config.toml
n_layer = 8
d_model = 160
n_head = 2
n_kv_head = 2
head_dim = 64
d_mlp = 448
vocab_size = 512
activation = "swiglu"
norm = "layernorm"
norm_place = "pre"
norm_eps = 1e-06
positions = "rope"
rope_base = 10000.0
rope_fraction = 1.0
qk_norm = false
attn_scale = 0.125
bias = "none"
tie_embeddings = false
parallel_block = false
init = "trunc"
init_std_qkv = 0.0302
init_std_o = 0.00845
init_std_up = 0.0302
init_std_down = 0.00452
optimizer = "adamw"
lr = 0.00281
lr_mult_o = 0.82
beta1 = 0.95
beta2 = 0.98
lr_head = 0.00813
grad_clip = 0.5
warmup_steps = 285
schedule = "wsd"
decay_fraction = 1.0
decay_shape = "linear"
final_lr_fraction = 0.0
batch_tokens = 32768
seq_len = 512
doc_mask = true
train_tokens = 131700000
steps = 4020
dataset = "wikipedia_en"
Each number is 500 + 40 x the weight over its row's rms, rounded and kept within 0 to 999. Layers, rows and columns count from 0. Numbers have three digits each. The size before them is the row's rms in percent of the matrix's.

# down: layer 4 MLP down (transposed), 448x160, rms 0.0692, rows 124-243, columns 96-127
# gate: layer 4 MLP gate, 448x160, rms 0.0749, rows 125-244, columns 96-127
# up: layer 4 MLP up, 448x160, rms 0.0722, rows 125-244, columns 96-127
down124 102:558524487488503523491603536468466474515545482558472561504493511512472544490493581421573527457464
gate125 104:540560532491483518569498451506490530487492513535518518449475495574537562451589484499528556440521
up125 108:519456527478477542463515421457520533523490573528558527411488502477466544505512548459446478501498
down125 104:442478559497521516462528495454527518516495516507448492519456457572488535476540523499545544486458
gate126 098:455488561499469528482562493461474463540493457552419534415483498477527497449533568419527460506518
up126 102:533377474588494549461494539493535534572502473482511468485490541461490481510470486498456511507522
down126 101:497436519496518545537514489497557539490542495476585476579547539473483431529446488466413505543519
gate127 104:489451575485486490489554456521490529505464451451457469474509534482526507519449484473540465390521
up127 109:523489483516539488537521524430540437487523468565496553489545522559515533491484490435485536560521
down127 110:537512512510501512513475490538526487497481503528499489443514402496565562489439400530468529514573
gate128 094:516490551511456485431494533540494558477495498538532570485541491426508510544479469530492548554459
up128 097:509554537525502439477498509541471530460475493510511568489585546527527499517554497458473485491502
down128 096:456530514524453442502505491480487554481465478524495513549548493492500501485541528473517497472505
gate129 108:557483499521475547428573493520477550482473519544480529525503474443497474484407494454543517478449
up129 108:473571513508516459575472503467493500441476555516450421497490493499565482495556535538516511511500
down129 106:489536553518504550549480491519484519529501512487475435529534451484582507467442481519502476517484
gate130 098:441510479553521463411480456544536541489509457469531439474542481472466582444501508499520436596545
up130 100:524492453421445473570480504537491564550474443535525498475478490484487516474473542524429508446565
down130 100:470537531477462478481499474497456563512503445519467499425458531430472456465466509507463511493512
gate131 099:490501469528424445411522485474525509517489444407487534498537468500512506578455508492502540499504
up131 105:465523541508449475495464550482505481556466508535563468512487513451461579434544470522586461453607
down131 103:526501517408456438517527508509550485511478494533489464460481501514461499475511530515498509514506
gate132 098:470486468522487477460430397507500521453615499453529523504556484482488586576413475495467531484460
up132 102:531565443483515491484523569475483539460469421540489490412473490491577531442509550485467502480501
down132 097:460484480520518544494482513453497536471530609475534425523563547519601543521555472484513452510445
gate133 105:479486489473495473506523529473516522499509455442475501466509512496477529509510484412524585471521
up133 103:551460497548480550474565467518513465465433480514500519491515444491588413481560506550403450487438
down133 103:568563458530504507533528514476469516464477511494481549453494588473514498544546534529526496503473
gate134 108:488552562500501483496541539489491457501486508400485503473535516503461500479481452476469553520511
up134 104:582454513450545502452525511544548498492506481512511453529479518505457490469549507494484454477534
down134 107:564484503403441457513585524488508427511440437445523489498464552534532506475488543474514592520562
gate135 093:545483498495506513569548568528472507554444475481477519439501508486587538505521511425540480424519
up135 100:545596486552552526464476469493532530491495497480555460582490489502530466533564489521486480526476
down135 095:488425510487517461475534501454494466477503480550481498447468493464430468574499539471442439507447
gate136 101:477493506472447480468549523548521536494454478523473499456534514503466447492483556569527424472534
up136 097:605441482534398425481496525448569482456518595491505559475480491550559502446540437464511496479448
down136 101:457515507461491461475489412576524514473605495526440495462470526430654546462518527493494536503517
gate137 090:493535499519496461560541533502509517461471497555486521487511438500487501490518482529548480490529
up137 099:481479513551493476507513463541520529565490526453487436497488520479547464546493425540508540526499
down137 098:526516518554500470477532569515495479472450464529475524489440498545495459458501510511517476562444
gate138 095:480467535502514471450453507525465519471455537412513462524532517413482478518484565453529468591538
up138 098:460506456477539506516474500505435495444588501462504462504501505496504516455449531541446551488471
down138 099:476524473534465481517484538483593456582482535467472483507512429511494414502496454491491522556522
gate139 107:550592526558538380490499445522545546557557633527478489533448556514478571496504527543500512471511
up139 103:480517504470525535422517479507471528508546527499528511465491482529497498428519589526530458542511
down139 106:500508474514493531510559604479456510555478489524460506493461489567540498505468495485482510453471
gate140 102:485553489500487572449564483573498515526572506510457520442495533575478575477476504495523564472502
up140 102:479489512486509505496423521478562509435466559508424475512626514453540506460503473506453486524477
down140 100:480545509557505536523533496502507480492394526532479484489456532487469470484525465492474496572508
gate141 102:504467476519490525510517509527528479530501442455476516541528534548437542453471541444514559520491
up141 105:530546477522536566504534505562442507401500512439505467472581519556466462563473493549438437515509
down141 104:452492456536516526508454456512533507520486513510545484564468513498576458477477508456476464503482
gate142 107:466480552447510473468530495502586550545568476495540486408471493500553476520494526418508532523554
up142 109:447509525523454556516552446571486459497463482504465485507480476510519493496510479510492515499504
down142 108:479432490474552531497563462470479550437466518469472553451537478427447514469484444465552481503537
gate143 091:517509448483486473483488549551461538543527517480535513398466491446549493571510571491492575572476
up143 089:541541496470457448517532549493457508541501541472572490408477503480551503529472492525605560582477
down143 090:567509478477511519512482496527481516463534531471584490407467383532587497429540538549560454507393
gate144 095:417456503548561558518570462473525483512443492516479481491452444449543518452487492543472515455473
up144 099:427450545482456503489550414493534510475497546519476469516390508477550498458484528584515524492525
down144 099:525495433478509474522536563440559454520481536489506498518539451497496520507476496517488547526456
gate145 105:502533496455480554447456508491486500593536541490504488493396535522552489533508532490529489565493
up145 106:531491479511509560522579530524530531502517504485474509464479484553527510439485485535560512554500
down145 106:432547442544540477479436448528520485486548455466449402462493499578499470483438463513522480521519
gate146 106:427487467508587539475523494437555474487498590406514525454459510428582532466494501539485505484467
up146 099:551487513517421420489407497498456464529597542539435508496492530543464472518541484478478528505503
down146 099:552560480523501590441503511514588501486550490488452550511456507454492550443497464516446429439518
gate147 108:551428643477484506477463413476430521414515496497514476468457463494530481497532590427485483468488
up147 102:522429440455450456597458513489482507523507495503487516481480534523514550553510508514543520501502
down147 102:424467559373492476434490527508494467562503504499478488468524494493554502523522500472522539462530
gate148 098:476442450478423550530400516556492488484504507517524547486496481510534480500544498453447502448505
up148 104:469523462515448509448500495522394475515523537522502492501493511440542549484498500509508532525497
down148 103:530449560618508495531478457445522457581478437527501543523468518539468449491509481454490538526527
gate149 101:513473518506456429496523463493542493499464494463631488512451543455523535495514542425516429487501
up149 100:446537497588477517472512611462488473493500447456475456482504513529499479575481498507558438481450
down149 099:551464458513501471467551482515546494483439470502470484464547501476451437474521541478482539512507
gate150 097:541474527498593484512427485496479488461521517479522609512532428559407516540496564495522519534523
up150 100:484505546471568510510474460454519513551500519436568545471435476456490454541529505495538572454456
down150 101:561537495465470526509516537454441497550511465374546485487518460557517496445501467439509520438507
gate151 100:482481399499551507513572478505459494466451491514529515516475501505549526499521500485465575463491
up151 103:470528526532490447501528493530468487485574574492530470462446462471501506543468536503460496565551
down151 103:499537511524547442460545532392523547493507534511544521449544490473451497453506557457527523506498
gate152 108:547542506497598493548502541502467487529471502471552501549473495495523485522485475588523492483447
up152 105:543514544531552570481635491476542470540541501459484483548531446526489499561491510478538554516521
down152 101:546556492479510488502487466535545484500513537443484405438491483502547511477498524515494502509469
gate153 102:495564510467466571494516470578566481500547514547548472454537525418520555514493550570489551498534
up153 103:497550528580454493614524497516460535434489491529474417562566539492585468460461473516514476463490
down153 102:523501548460487515456541556537552507510455522451483493533548468490519506463462445568449542511496
gate154 100:382499514487561497419591547509588503470426501472511451485453480512468420562526523452453457553491
up154 105:464472435520518516489514507550560513457436482400485462464493514443494442524501488484486367583552
down154 099:487479517565545503438444553554560525497474547474468514542486453466532488446497567416511474521557
gate155 098:570468457560524464531545484407491500452537482503510499491536497457476467497476505496440534490439
up155 106:511466472492479511538507544530486460553519421488473525491558463556472493509483500558498474461483
down155 103:502526484523478513502469493446491462564500513442536479470501512476463536438468488501585539458462
gate156 107:514532558472463559553484465558561521493478490520517497441501493540482513505497491621529511533553
up156 107:488472486533511563490485514532513461472504578500537558481598546427481581558521488522469471445424
down156 105:498477496507566574461496450466486488540487502492514489543495525461444597483464592515483472428534
gate157 110:499473487426527510496491502480547521516441512465511474479470518534444452497452505483526506458531
up157 105:464471446483491500442560516494595495522487450487549451510482455507468389431399523497563497512479
down157 100:518485538519515500455512483489563480525519491496529428456439508503445502430416518511532476495505
gate158 102:545502526487515527526517528576513559569482506492587544530435532447448546540430557494467560501522
up158 098:427499518588486482409491499472534505504557552491453511431467489472560515406465486472506481491474
down158 098:534472499465531489526426487529441566598512476555525526493459498483482466619438506468433501413436
gate159 093:482474480510402545536464470528478484548571553535462509483496522485481546533505459589469477537556
up159 097:505523508410516468583470579596410471533471465509505522510518501457413458498549474453552463482460
down159 101:561445463524514433518481561500526504475530465501475504476576558541549511530574587451397516521445
gate160 093:412471530534498388467438469524489423456482557471497573454506469478528517516486538503437500485492
up160 096:467508506499550481506503439516499541485482524445446488512489488489505513506488496456473482530547
down160 098:494500516526511503497478446505472464515405490510539562536539511554494493485502498500457475540499
gate161 116:531489475400599510476562528554565429506524456553476518391451495464502449463488498493479567485517
up161 103:455555493452551438447536489482493501541420522513496535510434525494499509500520511553541510512581
down161 101:507454468545530490509457536542624510470513530542460467508475475533503534529505535572470499526540
gate162 103:470407489492535535484541494461527517450486564515498454442466531530473553535505521480467499532569
up162 094:597522455496474529419502510403523487499461493434534512516475479546516530515532517535544477469502
down162 097:523495512457427525531454458513593447542499491455570556474523565539492504538548555481507467565496
gate163 095:563510493460486494463443550482466544457577492519483603443448493462502486496503510494525456504435
up163 097:479520461517546459517492567497452487450474503417513531541497491535517522491480476529489508478517
down163 098:579459432439488514463548497521461465552527547472485548499512474536572493469530540580543559455538
gate164 105:459457489479469469476471456526453475502478538476476520474489500469489488528494498461460500545471
up164 103:540489528447458551541443505493479504518493487514489484509468528493512477498540435512602484526416
down164 106:490475535499538564548545507517529572527529491455526486508478489511459538375467457555541471430532
gate165 099:534521492512486506529491565518521551550462419470556507451519487509516531427451572516493534526539
up165 100:453464505545370547466475513551522476525525485529500488515475514408485515582492474474561467519403
down165 100:547557528443443642507486542528492510459481530502469508545478448467491518546522578432468509497485
gate166 098:505452550525499531463513490556529446527492515430519501519492466474542598503428524547406531520520
up166 100:554470519545480570515436542520545467559510487500501546512511471456603547456469500611530513547455
down166 098:458512477492532432496485552458441552445458504545562502499506532517514420505489461457495508466432
gate167 102:499560525519509484490518521500459547510523494454529516415500514517505494505485504422464536406472
up167 108:507569515486475450468515508512453532466580531484495566449552499469495486492422450445563480447480
down167 105:548479513523461507580468581514497532484453496535483541485459478476532568517536513531501523508522
gate168 092:472469549502517496478508464511477492521398409503465592466525493462464470572492454453437615575518
up168 100:484506466548516551545467477536518432539481459527497555433507498414481471497567452587481506512500
down168 095:535501482565498455515527490517498546539490490496525439506521459478561445475565409535455473521478
gate169 107:583536489448552519471573445585483469523484543506547454428490518462438523475441566448415573435570
up169 093:546508529368477478468549417531455491526548481559563522465462517533533490489468508429529574463443
down169 094:464454463514493453542546461556540522504451528581445517519460497557531470468453503551533448520440
gate170 099:490529459566474511487424441501472489451513576494464514470415469517518538422512554556545519493555
up170 099:443523505545523539478457517489552387501535560426513525479519548457473546499526454536519477482538
down170 098:534491468478490574519476479438518479458477500531528549468477472494506523452529526533485528464500
gate171 099:494468537566486500433495503486514434459442432509472468507572498441514494550495549443396527529505
up171 098:486479420500531441565497448481477511484525554469539519496465518460444538533452493481481489517555
down171 105:451450540450526485513488467524471490447504578453440516444543533426540542459477473447483529544579
gate172 104:496539529461561397467452504563477515547441473478518516463495508422481501472503496572551545508497
up172 103:520459507512487451468465494475540491508434482525514554520546505474446523550562532518527483478499
down172 104:514429487499528465523489510490538537425493463518515516552517519486487521571498563465546519584481
gate173 098:483450489418452470485535422519465476500524478525445462471494482460482508540511536395430512504501
up173 104:518487592477454540506572475546466420450468477481484512513505474499461429545527482467556485447512
down173 102:578502510494528533484555505462480572478465547521470462543522493497502466434493518464489478473420
gate174 100:573440451509505396437535451506501445444563555542517539520566521455525501516493533501559510487421
up174 101:457497516566491431513491428486519449472570494487506518507527485483513535530503489502454542453446
down174 100:545487525506495526558533512454508464563534498487500575524518399427459498443488506456516522565529
gate175 097:513474484485564555447516536464554534557513515509595448471549498558463515480467496500485562531497
up175 098:441573612455566480463550517474452526449491452539552584513430475516486513459477470512500496504484
down175 100:486381562502542499487454501498495616523403505485469541522547514523492482514427521491499465491521
gate176 108:477496518540550439465440498494594552516501472464479491473537493533475464464521531512539504598417
up176 106:500388481521434495490491512546484431543435416565447474500466468451425529517530522420479499513549
down176 108:500529559474432497468426496518543561498518468527416486458491523459441498488582473539422507512547
gate177 099:456489479549532490479506506533549498451499579497543516450479542504480538470409589511471583446470
up177 093:459538510456483512511592535431497530524510479527564498512447510537514514446490504518457528534479
down177 098:554487527504486490597521498469499542560564497600532485486440519496447499483442530487516556484471
gate178 100:481517434436546604502486501474468485494488418514450486459501518478472500503506502465502518529530
up178 095:528482444516450474436502505504477519452570446477504496486500452486505573505508496534521553466419
down178 097:474518438526497517444495511453475437460564449524521479466536503530476517477511480464518495544463
gate179 098:495560495542456415546441486460478464477509544468546484455517528528523507567485536521486529487622
up179 100:517468577471563516423530468413560517516479492576473510519507532463463456432512485461501493480514
down179 101:543502558545500514442552514519495550479447451503525513407603592543415568486521527457494575492516
gate180 099:587531604515583486464473486504443529517461527424579536507479561483469482527487535469518492471450
up180 098:467543515454524483534459517464575435483461429526487429551478489509482443534525456473508504590535
down180 096:479470484547458453518551449532501464563515449497454437434469505415507513504479446495485548548562
gate181 116:551452534451550497468532456532496501430425495522523545511444464473513418513518575429519583496469
up181 111:454551466534455516603483547516477477556548496490494475518528482473500497538438488504575420511574
down181 108:541506505483525485566460566501466469564516488435418417436548628502479453467437493451446505473513
gate182 103:546561583511501487555502533422500574543546442456461486512503463474498512525510552558479471560528
up182 101:514483574424480494470571519530460523534552503475481472452450470514498549424566505544438503513428
down182 101:529524483472547571534460551459404470518488519512451528463433495431453532523489538587540506528511
gate183 101:515427493522494456433485495505498466467519517444523556510529471472522447568503518473461474518502
up183 098:467510551449501503565535491475506537517463510499500448426511509491495517500473498472451498442455
down183 099:491494555461505441510503527467482491470499532533494443485502554506501483493509509484467511482482
gate184 098:500484480565513517522508450505521528523484457509591555543539531439417530516497522550466540529420
up184 098:434531519475563514455515595459550501511473441491520455447441472487499490459497532455457525452434
down184 098:478604452530397478495519469536518513529476489441536484516514561459516549486531515505488436457536
gate185 102:470478541434524480571469441545543494473469491437487548487477499468481504535462523495463460520492
up185 100:502496543533429479404528486480509510473448499560559455567439509407585464486420495578476521494432
down185 101:472499467508512463490508510500459588458499523451543586412509500485461458431526519476535426539515
gate186 097:414540503540514542468554540582514504489445473526567504451449478462504424463480520479463525525527
up186 098:512458431511500406517483454485484498506486553466503575522491539493521526581479512511514493557479
down186 096:492514552480519492490507470496516510459503489518470550463509537505539456527499551383503472561492
gate187 102:466392480536425551429486441501555491496539524409507477501507535454514581568477478436537453449580
up187 106:454486540485514513437486492532468459502479496507480569503462452454454489602482488481464538552570
down187 106:466483419457490552533487498462494463497586525502505439422579452481461455559513512521533484497406
gate188 102:453480515484486440489558477476424570496511542468521505468517451531578575478445523553571444507546
up188 096:421525577484527526492594548444534543555510473463531503497430464557461496459533510466480524470522
down188 098:533514466529557513558431536516461427470455504469516562495532497507485471468512524492569493547508
gate189 087:531532528509557434525478473510447511501530572491481448483522509522478569463571540528586425518440
up189 090:493450512556520479482520429542453526600520470491507478475522490518431551544517517503542533468523
down189 090:560510458493511534544526498467481479465509565485503468510510461569483512484499509547604505480479
gate190 099:522546525556534505479483512539485469481504500427527565486479488465455500456501521599524452500550
up190 101:445519420454556573490479465513472479502506442572504480511512498526578521477485489499521469453476
down190 100:542492503430467541540503442473508504521529548515495523484486483534493492440446526453528495589517
gate191 087:520506470413432532464440542514559497544525495536512516462427490489519599442473491471549402522569
up191 091:503512497585560443555573431469510486383477526524499451527561514499505431511522513498462512431412
down191 086:474429530499530481477497501511450485457515501532517527493499657488515491530495512487480524423491
gate192 095:478430477554491429529527528529436477489482542477535497451543488475524543523441577497505508477435
up192 096:508510458460490559472527511477476502439535491491451526538502508500443467553453498463427513486524
down192 096:563463505495591454532521437529477466469457541569471442508471528496521461499475484446449442506532
gate193 100:534507515499529539503492503462486539587464483424502586502549534480471579488472523498455589520480
up193 101:476445482482570553432473548440475548462421502490552524553439513524503485444476513506509480487449
down193 100:498567471505437452487501421449520497492522439496554514521466463503532513445435495533459456462504
gate194 094:509591462542541425510502497432430512517572490502506488494455463462497471472529495485539550585423
up194 098:467494444523417486532481439484512514570485554479455504504512504430485576547587494557500502450475
down194 098:548413438520443552563503525523559480506460521528421426548590579507534550559514487496429482443520
gate195 096:496466482541515580467486525509438557478590439512538515507473567456431505479483523426445538521528
up195 096:524444496488539488547498463519461541488465425433515531518542432483527541489483522557477466449498
down195 097:526544567488494409503469580440507489558569434477551557518448612452493451544519555478501497490473
gate196 087:457514489556502432476536470518477495532519508527466513600411482498502505472490505496544466497510
up196 089:417484460483518541523470624457550481501527552499487526441542521476536538496496455484458522446462
down196 088:445485465504507511577484473482535516555446476481516534524585521503479529617548476501460568454454
gate197 108:503501541492490497420517491543496570447489537491548458473513515486467556539472538501426502482527
up197 106:504441486536461474575506540506552503499502457510594507447513475535460550486462444470440491478511
down197 106:512512562526509516548514439480491518445464496535489492492533463466461504533456540534516447487447
gate198 105:504446545543502455494536530508488528431456485458538481450506513401506453471484478596452551541543
up198 104:452513486563532469536515499424497535487507499531539500459565526481493423467445451521454560540506
down198 105:509520525499509589504483526524521412461555499575492429544522463522589554498457537545500537513470
gate199 105:510468487507470493441497550466540517515450542495466404493516489416490559507571546491429520506498
up199 099:499516528456431468469520531575491530460533498559496501498513452502500492601485504517473551474515
down199 102:584548474486509410557484396492419533600481473532470511522425567476404439511482523571547514413421
gate200 098:554571478522502454483460459515407611543435499475492486514519512489495595515488586482490509459471
up200 104:538530494457512497538503561416470534518527491526412564571505478506505490508483493473512476513486
down200 101:525480483510505357480518438511561441464574498532524441526411472488535502519453462487559483515546
gate201 105:536575509503459556475529461511551521488509497476474469518492480555538533550514510522431535556569
up201 107:507512464495471448476473454532512471480556434492509456512446546511534535534481495522515456591502
down201 105:469502536508478487579524491500539515496507482533557544470485465515540525473463521518550540521509
gate202 105:545525446473512487518480490553443498494530493521493526463595489503470523479503534433514541526561
up202 105:502489477477477544454534545508479486546477531543502515475466466459570466462545535572481543512548
down202 105:507566497519536448499551481533489477466433448438407450461539506469499480470518482455515544542549
gate203 088:473478494534501515438518447486523541463500428464511500480491498612472506514488497415416517533561
up203 087:521521528499499471488500542539410445501499584426508471518569509444489570518427556450454515509536
down203 092:505428554478504518527432468531428506504499518516508529449438475492470515509482528479479486536568
gate204 105:485592457491548481463528564535473480531573504470498505463529483518553493518527523475495493522533
up204 104:506512494516497424436437521496426473455501461495542519463501483429519434571436559518443490544510
down204 102:431514412557465518525483481484470496467555476483549485494502540440554534501508538507460454564436
gate205 100:510447541549488438516416465486525421514483536500478540532523456474494489517567559477465500481497
up205 099:518531582515502509491420558453529420505444521467516521571561470502482526479536532442425469479438
down205 093:499453513521504520516513544511551477457548438549524493511512462569544490498506502513535406487488
gate206 100:529518555518511564514537388600555503524543508475499439453390477477468424520486518443502484449544
up206 099:528448498440508546469442499570564507468528531513453501523555500472460486518532453503582448478557
down206 102:575532539414524536530466503516512485496506489447404472511527458510523481398501491451528546441541
gate207 095:572493570446486468457496371449488516553532485490501458496472494547535517487533574496536487471509
up207 098:560492506483435521499430499572444525495504534532458504478527471487529538422574482640498490500497
down207 097:507474550528534501420443508429498493494506485494537485609449452481494433506510480428551486514490
gate208 106:478506528583468452472468485459555544426494543544510509522562560528478503507513442499524523587553
up208 104:506527453527462486523524493415495464529441553456555401538541522512540462458487506515496543467489
down208 103:479458584496516523416525498490508508513515467515450530546571471496455476522461482558566467517434
gate209 091:477463467490542501546568520534583534517457495449509445547510488552557512529463495539459469412437
up209 094:445524517441487498469543535426437437480491487540476490519501500521512538426482493513459406562473
down209 097:476434438504448499496451423500534485504449518556540528521502551454525447573520475494448557543500
gate210 099:522494454500545544521499495476528448552466468574483492556440485518572401477516516526528515507546
up210 097:458521451515491470508441551500572427472493554471494501555520482458544500499585449561499435468440
down210 089:481522477530531532522488549467500508474432488431466416466545541502492518591510487506529504575498
gate211 084:495481504563547460491476539499479571467535457527514529542492455473553429470516491497558475456454
up211 086:545496525465469553555444581452560433500480521524494408463520508485536517492533437537576460500459
down211 085:558498472489510467478448501507474503498454507493493514496576471534516492556555530372617517536484
gate212 104:485466493511491452519603498468526463538411471551448453544514467461490458442483474466503496498507
up212 103:497515445480549545483525442480488518579426487498498448509531542530529528493449513481506440497474
down212 101:464464502515446521502518437476435504572452513523503505492490511511502533519518484537611527531460
gate213 096:446484457482495460582502501554446476440478513444471536456548512524486547464554462507444486475542
up213 099:474531551572537467529499538462488470443532572513474465519561523444448492481543469479501503542496
down213 100:514530443467494458460512558570504514436515558539550520546454439533578521579486439461474481479504
gate214 098:445518525525515476462444492502477527515452492493488423549507519498421469536560493511548444493554
up214 100:438516498494470479471455458523437488397530562478425564491587496512572477516473419491497526516517
down214 100:463497514508509494484496555520505474526490497503543525500498392493502521544510464498529487414531
gate215 111:553496514496493515484508570501482529541457500504557491480415521493508499545479531384525472465458
up215 106:513512461517497531428460425519575483534499519555488474480473505547502474451562493527513533531533
down215 109:485535449451534529485535531531483532450535527466493447417470475423462504514544495473426497491473
gate216 104:538485435494534503454467528525470518528465535522539498456489526519515504452532567560513504517530
up216 103:392444530490488508488549473486493453476468408449461495481514429495533505513531494482467468497487
down216 100:523567488467529466480522512556533504465587469469530431468593460496507553463502459528466469395521
gate217 099:515505484499450473495485503517524556539513511487497495500514501473478472447562564475498532596550
up217 100:578500569442474518492499428521481531516499515485528464472499459502472618544441448465504535466498
down217 096:582475488503542444487469510477490448528519495510529517482464465441479503476478489501581449542515
gate218 105:435521478539559428566527517561508527471469440465521501514523498458464445482543541494560551476520
up218 097:442506481461516508470479522496571469450551461463494523493542467508487566482445560516537490523574
down218 100:534527518487499491536497488529515569505559423455507573468517498554528500438480582526438525463540
gate219 100:480486512504551461496494460477523539520528487482528584503524468503517504464443618491470561488491
up219 101:494560464453528626484514428520522512555471476499451479492449500531490479507492496509555500502456
down219 102:418516562513455527474538479534553473513491543422531553509442487461493484483455488529469456461462
gate220 098:443441481476473483511448471476461464482446455449509501468549514469495517528518495470491575492561
up220 094:481545471568537507546480477466546514511415440533506447482546480453462480488504515487533565447569
down220 095:490597480523523543457514480543523543488576455558485424549453517449545489578489561520492526471548
gate221 099:534475480563477475507488456462449526526570531487388456508515477435472469468532553459560488500385
up221 095:464506469432514477467474533484486501480426537551541536510456530490573501467495416558469519513507
down221 099:474461613545449486494503535462430523549528465464548452507440555499523492475496481535448523546489
gate222 104:502460485520421509522558453500492484499573485407532511494530467457438584520444518467448512463523
up222 098:551507501465463529399489522500527543577529560496543559494452489525619470444538486482548508479499
down222 101:466442495462457557537513492535429496527474491481449531459522507532471467558494546429517501423435
gate223 094:482435528570536480510515473553589466516493519496455510518459495511520505488527494492483573465491
up223 098:587534478452443499475521478497472548539512534530560469479553487530510585474520557507550435594549
down223 090:516489447466480498464548478482455495575497477497474516455507595471483533496444576531534482523482
gate224 097:492550505571539488518476455479565480478484429503510444542561475580463481465485483491510506521607
up224 092:566503541466484483433506513493479478473549472470515489455532501495487545538469513505504569443510
down224 094:488547464509402522513505577569497545442472489490453453465456503469497504496498535475514488485521
gate225 101:541495453424465438500428474573502487518498498494480512506491517494504565538485479458525609431526
up225 105:453561500485493506569522479552474533427509491465521510487588485526478542445465484529515526505515
down225 106:513464505547476511515464504505410484506519507417499527522479488421555447588489553550477480551548
gate226 101:579452511477472552502475484557487620485507493502510460482497483529496603477543490510502571508480
up226 102:477495510473533487463464503508496427523494484493461553503475516464456435468533464442525524442540
down226 099:543480484475539500474552473488544514472490459478481464519513546431531498529499471437447580514503
gate227 097:483539489432476540492503542505513480556464462488522598563532502428502511471545548457571496450448
up227 097:463435544507507510466532484466466544443495524496483477507548481517490406534506475504518498572412
down227 094:514443544525572519431493516424446493496508601491456505484488562507452497544456445505529589539490
gate228 099:566543484485437513463441505476469462501538530454486466532506507468489551480518562406538556528531
up228 101:388445467507518521499465484484515501540449507491463515560503574542479460470499521503524447476488
down228 106:529521417523551521499509538485506513498461567543502433501504531482452484551503516483478460573517
gate229 106:449515477488568493530475521527509538553524552455540585519476506574516515468524495487533532557509
up229 103:587551487435534420470493568486528520515521472542453474534526467526423541529476503444537504500578
down229 100:556494496607500517501463553547486506543491535460441436548533411499468446429419518470568508507484
gate230 099:453553513535507501478501467473508478466425483466595549561534501487487512505514524492472490592541
up230 099:518474474444514454513441476469500483528491480476458512481542514433555508515475439542432474541502
down230 102:513460525512503474560546522503461476494478489487437521515422464498565448464465537464531449508499
gate231 098:451452487556442557514449496539539465509529489537511410480457489449469532435465534493475563508530
up231 099:450541480403560517478528520482414502524408514475409515478502504451464508556495497467476553568467
down231 096:463519571537551476466474550580462475488430535486532540546538522453536438547535556523469510543539
gate232 097:543542522424525385431506515485556503532532566478550571475485513545517462510486560434434478496526
up232 099:508422572569463408530551489488479453537469495475528527495462482529439474448578452550518553509579
down232 100:507495526411501493568481485475461503503498504474525515539472398468556507491448501467511440415575
gate233 100:468500460515488446458489535548440460462480521478486462484496493541493468556519567564488512466569
up233 101:550458552493482573575482473532485474566487558455518514472541499449510492484544491537531464381476
down233 104:479483477466541522422533518474526526511526567463457511532512467486522538501504560476538542572476
gate234 102:524485547471511489460541453568417536410528529514510473417495566490570497541505483513500466464522
up234 100:503515538550520494437452517479460601499485479583446479496487508482455549486505573556508478520474
down234 100:537440445531478540505513453450542459516488498529585531499464446483454490540422508482499533550527
gate235 102:491533492499488499444466530490506508513519545508528472447494510508522531459491502512437579468494
up235 103:423571517516520528572564538506526540595493468456575518571424477495501480416442542515468539488528
down235 105:484500547555409476487501565501510534476558538521490503585484539533522534517542518544471489514422
gate236 098:416508466473500478470526519481512453549513512493466466409510500500454547598484443473475601604493
up236 099:478552451451444498510488565464513469571505535519493465484535508529496503536507388509460548575414
down236 099:529486568489449548464496379498542492503548493518545478546494458497519522404538557518458526471466
gate237 099:545494554463494488486447490482457466495494466514464434450477468549525503487541541477496506583450
up237 101:548482509495499572502490482543480546506516500472501473568440515478473523523467485459556437501526
down237 098:491535505615452500514544472416520451470415538497450602439490561454488526550558416514502492548503
gate238 098:478467568490535432545454542474504508447500516443556520485464517484477456511466480493474582459499
up238 098:554416458456384479509481559556448432527551505544531539466541559457495513561461480524557499553511
down238 101:480468524537529533464521490440466529476499514588476495561474471513529480578519515497496447461515
gate239 095:501546500555424464510512525454477489479460558492525490528466511490448485450493506470482490479567
up239 099:511505479525495492480518505552449528497557467525517482502485459497495472473416518464530486467494
down239 100:549494562503513462508523520497469521391500495522492437510565519455534479524522513513551537434486
gate240 098:476506520471503516485453503484439534434434488487530534433491533499512514541454515399419583463499
up240 099:502504523445466505537485561478500533512426480513531534492462471518524456423486487486578503422498
down240 093:464503434489553507501470515533461481591493482543516545506443510489494502539520445556509456511545
gate241 095:506506462429465533505470471497401517538420481498471466535557515466448544542553502525501478572475
up241 098:451426473449439494407414502470495414478508480466447511473546502503529475543493484488460502533480
down241 100:539501476506521473457544534518514548547485519502505420545450398474452500461507480568448479449539
gate242 100:563567529479521509447611496532495524561521542466517511505422514574535480477512540450494539510524
up242 100:543515451565450485448465542532455532468515538530530501483490494522471520441557514494500475465547
down242 101:505505401480500616459491518540496488508524516495547516502586517508490448528520572546449558517500
gate243 097:501515482493550459485490438514541456475484542544499467522563492595485481461563476502528471559575
up243 097:428470511500475459496495505480479479489480528522489431507432504500545447545540519528528462485561
down243 093:452472469547577497516444484471503483437488518571471475553501415488475466519570512498475513559466
gate244 104:553536535479535519457553508555506517521452470493495507430466509517462519531475529477403540504509
up244 094:442405421558504435482491501483471489464502513504448539498534495436488515511495553501472494538488